From a checkpoint of a small transformer trained on Wikipedia.
Size: 4 heads of 32, 3.15M parameters.
Architecture: LayerNorm before each block, learned positions, tied embeddings.
Training: a variant of Adam for these matrices, 181M tokens, 5536 steps.
Each number is 128 + 24 x the weight over its row's rms, rounded and kept within 0 to 255. Layers, rows and columns count from 0. The size above them is the row's rms in percent of the matrix's.

# layer 6 MLP down (transposed), 512x128, rms 0.0875, rows 504-511, columns 0-63
size [ 95  83 113 108 106 119  86 106]
[[138 133 104 129  93 109  95 120 147 117 164 172 125 131 130 124 112 100 127 127 127 107 155  85 137  66 150 166 150 128 106 106 132 103 111 152 159 142 101 171 100 124 142  71 130 117  81  74 110 127 160 116  96 124 151 134 116 140 125 104 152 141 122 120]
 [105  72 138  86 113 102  93 137 108 138 115 147  97 142 167 127  98 103 129 137 137 101 127 133 119 165  91 106 131 142 160 116 148 114 102 148 154 113 135 145 123 127 154 166 108 108 126  99  86 128  85  72 128 153 151 119 162 145 134  92 130 126 137 126]
 [115 171 115 122 180 113 110  77 118 107 109  66 130 103 104 138 143 141 149 123 162 130 120 125 122 133 139 120  96 158 136 106 147 120 142 120 166 172 156 102 113 146  90 104 115 159 113 120 126 149 129 161  84 143 127 103 134 178 132 122 144 176 135 133]
 [ 99 144 116 108 169 155 106 117 127 160  72 151 174 133  87 144 145 150 105 142 113 150 105 138 159 151 146 127 103 120 118 130 125 113 117 125 147 137  68 122 122 131 145 156 125 140 121 152 136 110  91 107 149 135  75  88 135 121 107 102 130 152 123 133]
 [143 158 139 147 146 122 133  68 114  60 146  96 120  87 129 121 162 130 181  87  90 113 107 130 151 134 103 128 138 156  79 125 140 124 139 105 168  78 120 112 137 141 154 143 128 158  92 138 148 108 149 122  95 104 142 147 189 104  88 127 142 135 155 139]
 [137 114 149 145  95 121  98  76 131 101 116 150 195 144 125 137 131 141  80 109 107 128 114 133 122 147 113 116 134 122 181 112 141  95 138 171 137 134 149 141 120 123 126 125 110 142 130 119 115 121 128 120 147 141 131 107 114 151 114 152 106 126 136 103]
 [121 129 132 156 159 161 101 129  82 143  95 137 123 151 116 189 180 116 142  98  99 132 130 129  99 108 148 126  84 151 165 120 155 142 152 161 118 125 126 115 128 158  82 166 149 145 135 155 155 101  91 111 127 109 102 165 125 102 124 125 100 108 122 145]
 [136 139 120 141 134 171 129  97 129 122 125 156  96 113 108 142 121 118 105 126 147 164  99 121 130  52 147 130 182 165 105 119 140 120 151 119 126 191 105  91 107 135  90 149 149 142 122  88 123 104 101 123 111  91  99 133 154 114 109 129 121 105 134 134]]
# layer 6 MLP up, 512x128, rms 0.0949, rows 505-511, columns 0-63
size [ 81 110 109 109 113 105 106]
[[101 171 125 159 110 158 143 137 141 115 103  97 102 135 145 113 138 156 144 128 138 140  92 149  87 166 148 113 119 141 155 110 138 168 110 151  75 158 119 132 103 139 100 100 153 115  93 133 144 129 167 126 108 130 117 165 145 130  96 122 127 179 167 131]
 [ 97  88 168  80 128 104 122 122  87 108 141 123 188 121 146 114 141 169 111 112 159 155 107 184 118 107 156  90 120 163  91 153 168 140 107 114  80 121 142 199 154 166 131 135 137 133 113  95 147 132 136  92 137  94 178 166 116 127  94 111 102 122 111  94]
 [ 91 159 119  82 139 141 139 117 147 111 111 163 174 134 136 110 163 131 103  82 126 166 139 120 148 136 125 149 148 171 154 115 138 141 115 131 145 141 140 146 106 119 133 136 125 132 137 128 109 135 153 146 149 194 158 137  82 140 108 130 101 115 103 101]
 [105 123 132 133 118 148 155  95 168 138 117 105 148 131 113 123 153 126 146 155  96 143  82 135  88 125  86 141 160 152 107 133 105  97 144 137 144 155 142 165 141 167 105 109 148  92 173 149 141 158 107 164 174 151 132 104 167 138 127 123 156 144 114 127]
 [118 136  96 132 155 154 143 119 143 124 140  86 156 135 120  87 106 117 189 111 126 161 116 119 122  97 134 115 172 111 107 114 120 125 122 152 120 117 116 150 136 141 140  91 144 106 147 114 125 158 128 153 145 157 130 146 115 145 120 111 156 129 103 110]
 [114 149 131  86 139 125 150 120 107 121 139  86 127 129 164 128 157 162  99 109 154 163 144 161 121 118 120 148 121 119 135 155 114  90  98 129 135 146 125 123 151  95 147  73 116 147  94 130 145 133 144 128 141 152 113 144 120 206 154 105 134 154  91 128]
 [113 129 143 106  59 145 162 128 114 112  99 133 149 145 114 133 120 127 124 113 165 129 120 168 106 138  89 160 151 107 135 114 119 148 122 121 136 105 170 122 111 167  66  97 154 156  83 154 122 179  96 118 150 112 161 184 135 136 135 144 147 101 154 115]]